From a checkpoint of a small transformer trained on Wikipedia.
Size: width 256, 6.28M parameters.
Each number is 128 + 24 x the weight over its row's rms, rounded and kept within 0 to 255. Layers, rows and columns count from 0. The size above them is the row's rms in percent of the matrix's.

# layer 6 MLP up, 768x256, rms 0.0635, rows 198-210, columns 128-255
size [ 69 101 114 108 106 113  86  88 112  71 105 101  89]
[[ 88 173 124 101 116 151 121 120 173 147 108 152 104 147 114 141 132 107 160 174 112 129 162 151 110 135 173 122 136  95 146 120 120 151 173  99 136 126 133 157 114  78 134 165 149  66 137 159 139  92 150 147 109 175 148  90 125 122 141 164 156 128 102 156  79 131 128 145 119  96 146 115 103 119 121 119 182 117 129 147 117 168 120 112 168 144 146 141 133 111 124 173 155 134 149 106 101 115 147 103 127 138 150 117  77 134 154 126 153  96 145 144 131  85  93 161 147 132 135  70 136 131 120 168  91 130 145 169]
 [139 127  88 121 151 104 103 108 124  91 124 134 143 111  98 143 177 134 120  95 136 133  93 131 117  99 145 100 171  83 106 104 135 183 123  95 104 154 145  88 125  83 164 125 130 117 148 122  78 159 124 140 146 155 110 128 162 137 136 131 131 122 147 136 124  80 159  79 145  79 118 109 146 123 113 152  74 120  95 153 143 122 147 118 118 100 141  93 137 121  96  94 114 148 113 104 113 161 135 125  65 164 137 139 116 146 138 146  82 123 144 147 107  81 137 149 136 172 130 118 159 148 176 129  91 108 135 145]
 [177  59 130 107 128 122 182 119 138 146 140  84 199 135  99 144 100 111 132 115 117 132 125  99 101 146 140 146 110 114  95 125 113 115 207 141 109 128 104 117 108 142 124 107 125 167 139  94 108 121 117 171 146 112 159 105 136 143 119 129 144 155 176 126 154 122 122  99 153 153 166 113 113 131 100 151  83  90 138 115 108 164 111 130  98 144 139 115 153 102  86 121 128 108 151 128  79 160  93 115 106 100 132 169 148 121 103 116 171 153 107 141  83 123 142 161 132 159 100 163 135 120 117 164 132 126  78 104]
 [133 121 102 173 121 109 117 136 114 120 132 149 149 139 142 124 167 114 150 152 169 152 123 133  88  94 109 151 102 167  90 114 113 142 114 117 100 132 166 133 125 113  94 141 174 121 110 139 153  87 110 106  89 155 133  68 121 128 163 104  84 137 151  92 139 142 106 130 133  83 126 119  92  96 111 170 135 149  98 121 120 177 110 116 107  90 128 119 127 121 121 117 125 142 131 100  91 128  94 117 116 178 126 126 116 121 138 110 165 159 138 127 100 102 162 101 140 152 157 122 116 106 175 156 136 106 133 130]
 [135 109 168 111 145 124 149 107 113 146 110 123 100 152 127  73 135 124 101 127  97 126 158 131 152 131 162 122 123 120 124 147 106 105 150  94 126 141 154 111  93 142 131  74 101 146 135 117 118 127 112 124 120 129 101 176 131 142 125 138 135 194 163 149  95 117 130 139 163 162 149 102 123 134 126 158 120 110  81 140 122 107 132 122  77 114 107 155 126 134 127 119 176 118 159 146 113 139 100 123 107  92 126 136 112 157 134 140 124 138 118 153  92  73 148 182 125 112 142  86 123 136 136 137 145 129 151 116]
 [152 128 102 126 149 126 140 150 172 102 113 157 118 127  97 111 122 143 121 150 150 130 176 143 144 118 110 140 107 139 130 156  76 172 173  94 114 112 160 160  84 142 122 114 148 149 164 124  82 103 147 170 151 151 122 120 154 107 169  96 135 137 131 137  88 109 155 115 118 151 157 105 105 112 101  94 163 106 107 137 124  95 129 124 116 145 123 121 133 134 141 141 154 175 120 130 138 128 106 135 129 148 152 144  95 132 159 101 118 127  94 131 129 157 141 106 147 143 109 109 178 146 160 182 115 117 103 110]
 [141 115  98  90 130 123 115 125 159 146 133 127 114 106 147 125 191 105  80 143 131 146 125 125 118 113 140 119 100 148 126 146  96 130 168 100  84 137 125 148 105 134 111 151 144 173 150 178 118  61 106  99 106 151 126 143 138  97 120  89 136 165 114  90 127 141 166 110 155 114 115 123 111 129 137 127 111 135 108 105 196 179 138 135 146 107 137 133 145  75 159 114 129 126 144 107 118  91 134 101 118 144  92 154 144 115 133 144 164 113 145 115 139 143 156 130 149 125 117  87 140 139 157 120 145  71 131 104]
 [138 148  81 155 129 122 116 100 116 143 148  87 126 143 133 143 133 155 153 122  91 155 129  94 139 139 152 127 142 151 150 107  91 116 169 110 140 127 132 105 114 150 144 147 118 154 115  93 114  71  80 121 115 126 147 136 142  96 140 147 144  93 162 133 108 138 138 107  92 114 152 143  99 122 114 117 131 144 127 165 122 163  85  96 165 159  92 117 168 131 162 140 185 114 135 137 116 130 127 111 133 162 140 118 106 152 102  76 128 147 148 115  83  90 107  99 148  88 116 123 130 115 130 115  76 145 138 117]
 [162  80 110 147 155 130  63 164 141  98 149  96 105 143 131 140 122 123 155 114 101 128 126  69 160 166 116 133 106 130  93 158 144 151 150 140 115 142 128 142 136 123 161  86 123 117 100 173  86 148 101 153 102 130 126 135 113  88 121 131  94 146 114 157 133 154 181 126 121 156 142 180 116 112 124 127 102 126  31 133 129 104 137 111 133 126 123 133 151 108 132 164 148  88 160 147 156 154 129  77 117 118  95 146 124 114 122 125 124 108  87 168 124 139 132 149  99  99 174 117 147 105 157 126 128 139 162 133]
 [157 146 146 157 145 138 131 145 133 110  97 120 122 141 125  93 101 153 134  86 109 110 156 155 101 171 124 114 122  97 109 153 124 122 159  83 108 125 133 139 100 106  75 127 165  88  90 126 135 110  94 154 133 118 137 117  91 109 121 107 132 139  75 124 139 145 140 136 151 155 118 129 123 133 111 178 172 139 114 116 147 158 146 141 160  99 112 155 158 121  86 145 170 114 158 134 121 131  86  90 147 119 142 116 112 132 106 127 113 134 143 143 105 147 128 119  78 155 163  93 158 129 157 108 112 118 148 185]
 [127 132 106 166  89 113  86 104 134 152 111 108 124 106  87 122 143 134  79 180 125 140 121 142  97  89 193 121 142 117 128 141 119 130 123 136  59 124 119 136 111 156 122 107 158 124 172 124  73 166 125 130 142 118 131 125 150  89 149  78 166 118 129  89 148 108 125 128 145 155 111 165 163 128  95 170 143 160 102 130 127 120 131 133  94 104  93  85 141  91 127 146 122 162 137 149 112 106 140 114  92 108 134 131 112  92  75 118 148 125 148 154 166 129 124 134 134 119 148 139 175 165 162 111 123 118 121 156]
 [ 97 142 121 117 105 121  97 168 132 129 162 155 120  87 148  91 131 130 195 103 140 159 170 120 162 117 101 119 147 166 137 143 175 104 106 106 139 152 159 179 107 157 101 131 146 167 122 108 133 101 142 108  92 180 137  99  93 139 137 111 102 169 148  98 129  95 116 119 118 106 147 141 118 134 115 125 123 148 139 152 110 131 133 104 117 131 152 130 104 119 138 121 137 126 125 122 137 126  83 125 144 158 126 165 119 121 140  99 161  80 172 125 148 141 124 156 116  86 108  76  93 111  99 147  92  84 143 143]
 [171 125 131 113 145 106 158 136 139 141 108 113 120 154 116  54 106 150 112 122 146 130  95 127 145 118 115 182 113  92 149 121  94 111 120  98 132 178 158 109  99 110 118 128 120 137 116 111 152  94 154 109 126 126 117 118 137  71 109 148 147 151 104  52 169 168 176  97 140 146 125 128 141 121 137 120 151 121 106 118 145 156 122 133  93 119 132 163 151 100 152 121 155  97 147 152 118 141 140 113 111 100 160 124 144 149 120  78 142 127 114 146  84 114 157 121 125  93 118 138 124 139 145 131 143 167 102 112]]
# layer 6 MLP down (transposed), 768x256, rms 0.0531, rows 198-209, columns 128-255
size [ 83 105 115 109 108  72  88  92 107  83  99  95]
[[ 97 145 163 137 129 132 147 126 114 130 125 120 125 147 143 106  93 139 147 127 130 107 117 101 142  85 141 128 212  95  94 119 134 114 128 138 134 102 101 133 101 131 107 102 135 147 157 173 143 123 103 106  87  78 135 183 137 127 113 158 103 150 156 137 144 126  93 143 146 108  89 151 154 176 117 135 101 155 125 157 112 121 116 111 119 105 155 110  94 148  82 129 107  90 113 156 155 150 119 155 120 143 154 121 148 162 121 168 154 181  88 105 134 130 169 116 151 113 102 124 116 123 122 140 116 124 101 139]
 [125 174 113 158 117 127 135 162 147 108 176 157 149 113 125 108 159 114 102 105 134 139 107 183 115 176 170 161 122 104 170 115 130 137  81 134 103 113 134 135 127 154 143 137 139  99 118 119 120 117 148  80 154 126 127 171  97 142 148 176 143 143 124 105  99 141 113  99 151 131 157 154 127 149  84 142 121 148 174  83 129 169 110 120 158  99 115 149 110 137 126 150 122 122  73 193  97 159 142 151 127 162 116 112 122 115 132 132 126 125 102 141 116 130 121 161 102 121 117 106 132 140  92 124  66 156 139 106]
 [109 175 112 140 149 120 125 144 151 130 129 190  99 108 136 139 130 130 106 148 145 113 122 112 130 134 104 100 107 109  93 126 134 156 156 121 161 120 137 127 161 145 151 116 114 129 117 120 121 168 114  98 171 113 139 144 145 151 146 130 116 110 117  96 110 113 140 172 155 180 108 140  92 130 102 156 143 147 115 121 141 182  92 147  79 129 130  88 138 120 191 150 162 151 184 126 125 191 132  95 128 139 106 121 122 139 124 129 123 119 107 119 151  87 114 115 103  98 133 113 135 141 114 110  99  95 138 119]
 [156 115 124  61 130 133 130 130 103 147 126  96 176 146 156 108 122 125 134 115 114 159 155 102 157 135 137 151 112 129 103 153 144 112 109 117 143  45 129 132 145  78 110  78  87 105 102 176 101 113  82 101 118 115 137 105 158 111 126 150 101 120  98 125 173 106 161 115 167 108 119  96 124 124 108 110 143  92 160 128  89 167 168 123 121 140 110 121 143 169  93 129 128 120 152 134 161 124 157 107 103 105 127 142 131 107 112 133 121  95 142 140 149 119 137 133 138 111 133 133 148 156 127 120 160 141 169 137]
 [178 120 113 143 138  64 138 140 165 138 116 117 160 114 148 121 116 115 140 120 164 101 107 171 133 134 105 129 102 149 125 138 135 121 141  85  86 111  55 133 135 116 148 134 118 124 138 126 162 130 162 110  65 105 135 110 104 113 143 130 155  90 110 142 120 146 105 126  80 112 104 164 110 146 124 109 119 145 153  81 109 125 137 148 182 169 106 148 183 134 130 119  90 142 116 126 117 154 131 146 154 171 143 134 115 163 160 148 127 139 159 119 114 124 118  94  83 128 115 122  96  94 199 133 135 140 122 116]
 [166 118  95 123 148 134 116 116 151 143 115 142 117 124 134 130 149 111 134 134 146 149 150 122 133 127 118 143 114 120 116 131 124 163 135 109 119   0 162 131 117 116 150 116 144 130 144 139 106 121 145 151 127 162 130 106 151 113 126 122 136 122 131 135 129 101 122 119 133 148 159 123 113 137 137 147 126 113 110 129 125 136 150 129 136 132 140 140 143 134 142 130 139 145 121 127 136 104  96 117 135 123 152 135 105 138 126 124 141 120 140 124 116 132 130 123 121 136 139 128 158 151 146 149 129 112 114 124]
 [139 132 139 134 112 118 154 136 126 141 162 102 143 115 100 117 132 115 157 162 171 114 146 149 124 141 177 154 151 110 112 106 119 111 137 116 162 162 136  75 116 125  87 139 174 104 124  67 138 139 158 151 154 115 120 125 129  95 138 115  86  83 103 151 103 110 110 138 135 127 107 177 161 177 128 145 146  92 126 115 115 101 116 182 133 128 107 142  90 143 158 150 111 128 122 116 131 127 130 166 138 122  99 113 140 155 101 139 173 105 139 114 129 129  89 104 141 108 117 139 156  92 139 119 100 132  78 114]
 [123 122 107 121 144 136 109  96 150  93 129 136 165 136 128 154 113  85 116  83 145  78 109 152 151 152 118 117 128 142 109 124 158 155 132 176 155 131 104 113 155 123 127  85 163 118 159  77 140  92 138 121 174 145 166 127 102 152 110 153 115 148 135 155 114 138 161 160 139 101 137 163 123 134 163 122 132  90 107 154 140 104 140 173 147 102  90  96 101 111 152 114 122 115  98 125 117 135  97 176 112 153  67 113 152 122 162 131  85 121 165 104 151 137 136 116  91 114 155 154 130 124 143 124 154 124 141 141]
 [ 75 103 113 151 117 134 141 137 121 175 117 173 109  54 138 113 122 121 140  98 162 127 129 104 139 117 126 144 126 130 111 101 136 133  88 122 107 111 165 124 100 133  86 126 148 116 132 101 147 107 125 157 127 143 131 145 126 166 176 135 109 113 163  90 132 119 132 134 105 119 112  92 101 156 136 131 181 122 142 142 149 144 132 142 167 125 153 161 120 135  90 101 135 165  94 167 110  97 145 144 146 103 113 114 108  97 171  86 136 116 145  68 187 173 105 137  80 132 141 129 117  97 106 120 128 122 173 133]
 [112 154 184 189 108 143 115 168 118 114 169 129 159 120 156 111  79 148 169  84 120  95 126 122 161  86 144 168 166  89 156 123 101  92  92 135 152 128  76  96 119 140 103 116 110 132 144 140 123 124 119 116 164 113 123 129 118 154 137 142 123 113 148 122 137 179 122 124 134 156  79  94 136 126 154 152 101 135 158 138 144 112 105  88 128  88 148 154 145  96 120 138 103  89 132  85 113 151 171 148 116 122 115 159 140 111 120 149 129 156  81 131 108 141 124 132 151 165 169 105 119 164 138 133 123 149 144 146]
 [144 107 157  92 125 127 106 120 151 107 124 183 130 139 155  97 156 140 118 100 120 105 109  89 127 140 157 132 142 105 128 139 174 134 110 102  94 101  70 125  98 119 143 172 120 184 137 130 140  69 106 149 151 182 137 150 142 117  93 129 149 115 130 141 145 164 141 126  58 129 131 130 103 140 106 116 165 110 120 157  99 137  96 180  89 144 130 139 113 132 131 109 123  53 135 118 111 139 168 140 103 125 138 139 147 153 182 134 107 125 134 169 122 156 141 100 109  93 143 106 112  96 104 111 143 123 158 114]
 [120 120  99 126 137 139 159 131 117 136 112 142 173 148 107 161 124 113 117 114 141 120 121 150 115 126 116 106 121 131 154  84 102 114 126 110 142 153 104 119 141 107 131 148 134 100 135 152 160 132 122 144  49  84 124 143 154  95 133  88 118 112 106 151 100 167 178 125 163 131 128 133  95 153 166  99 129 122 171 130 144 129 135 129 109 132 109 109 140 160  90 108  61 145 155  89 172 139 150 132 132 149 130  98  88 168 108  83 143 142 121 103 168 178 139 164 147 128 141 154 168 184 173 121 135 136 107 120]]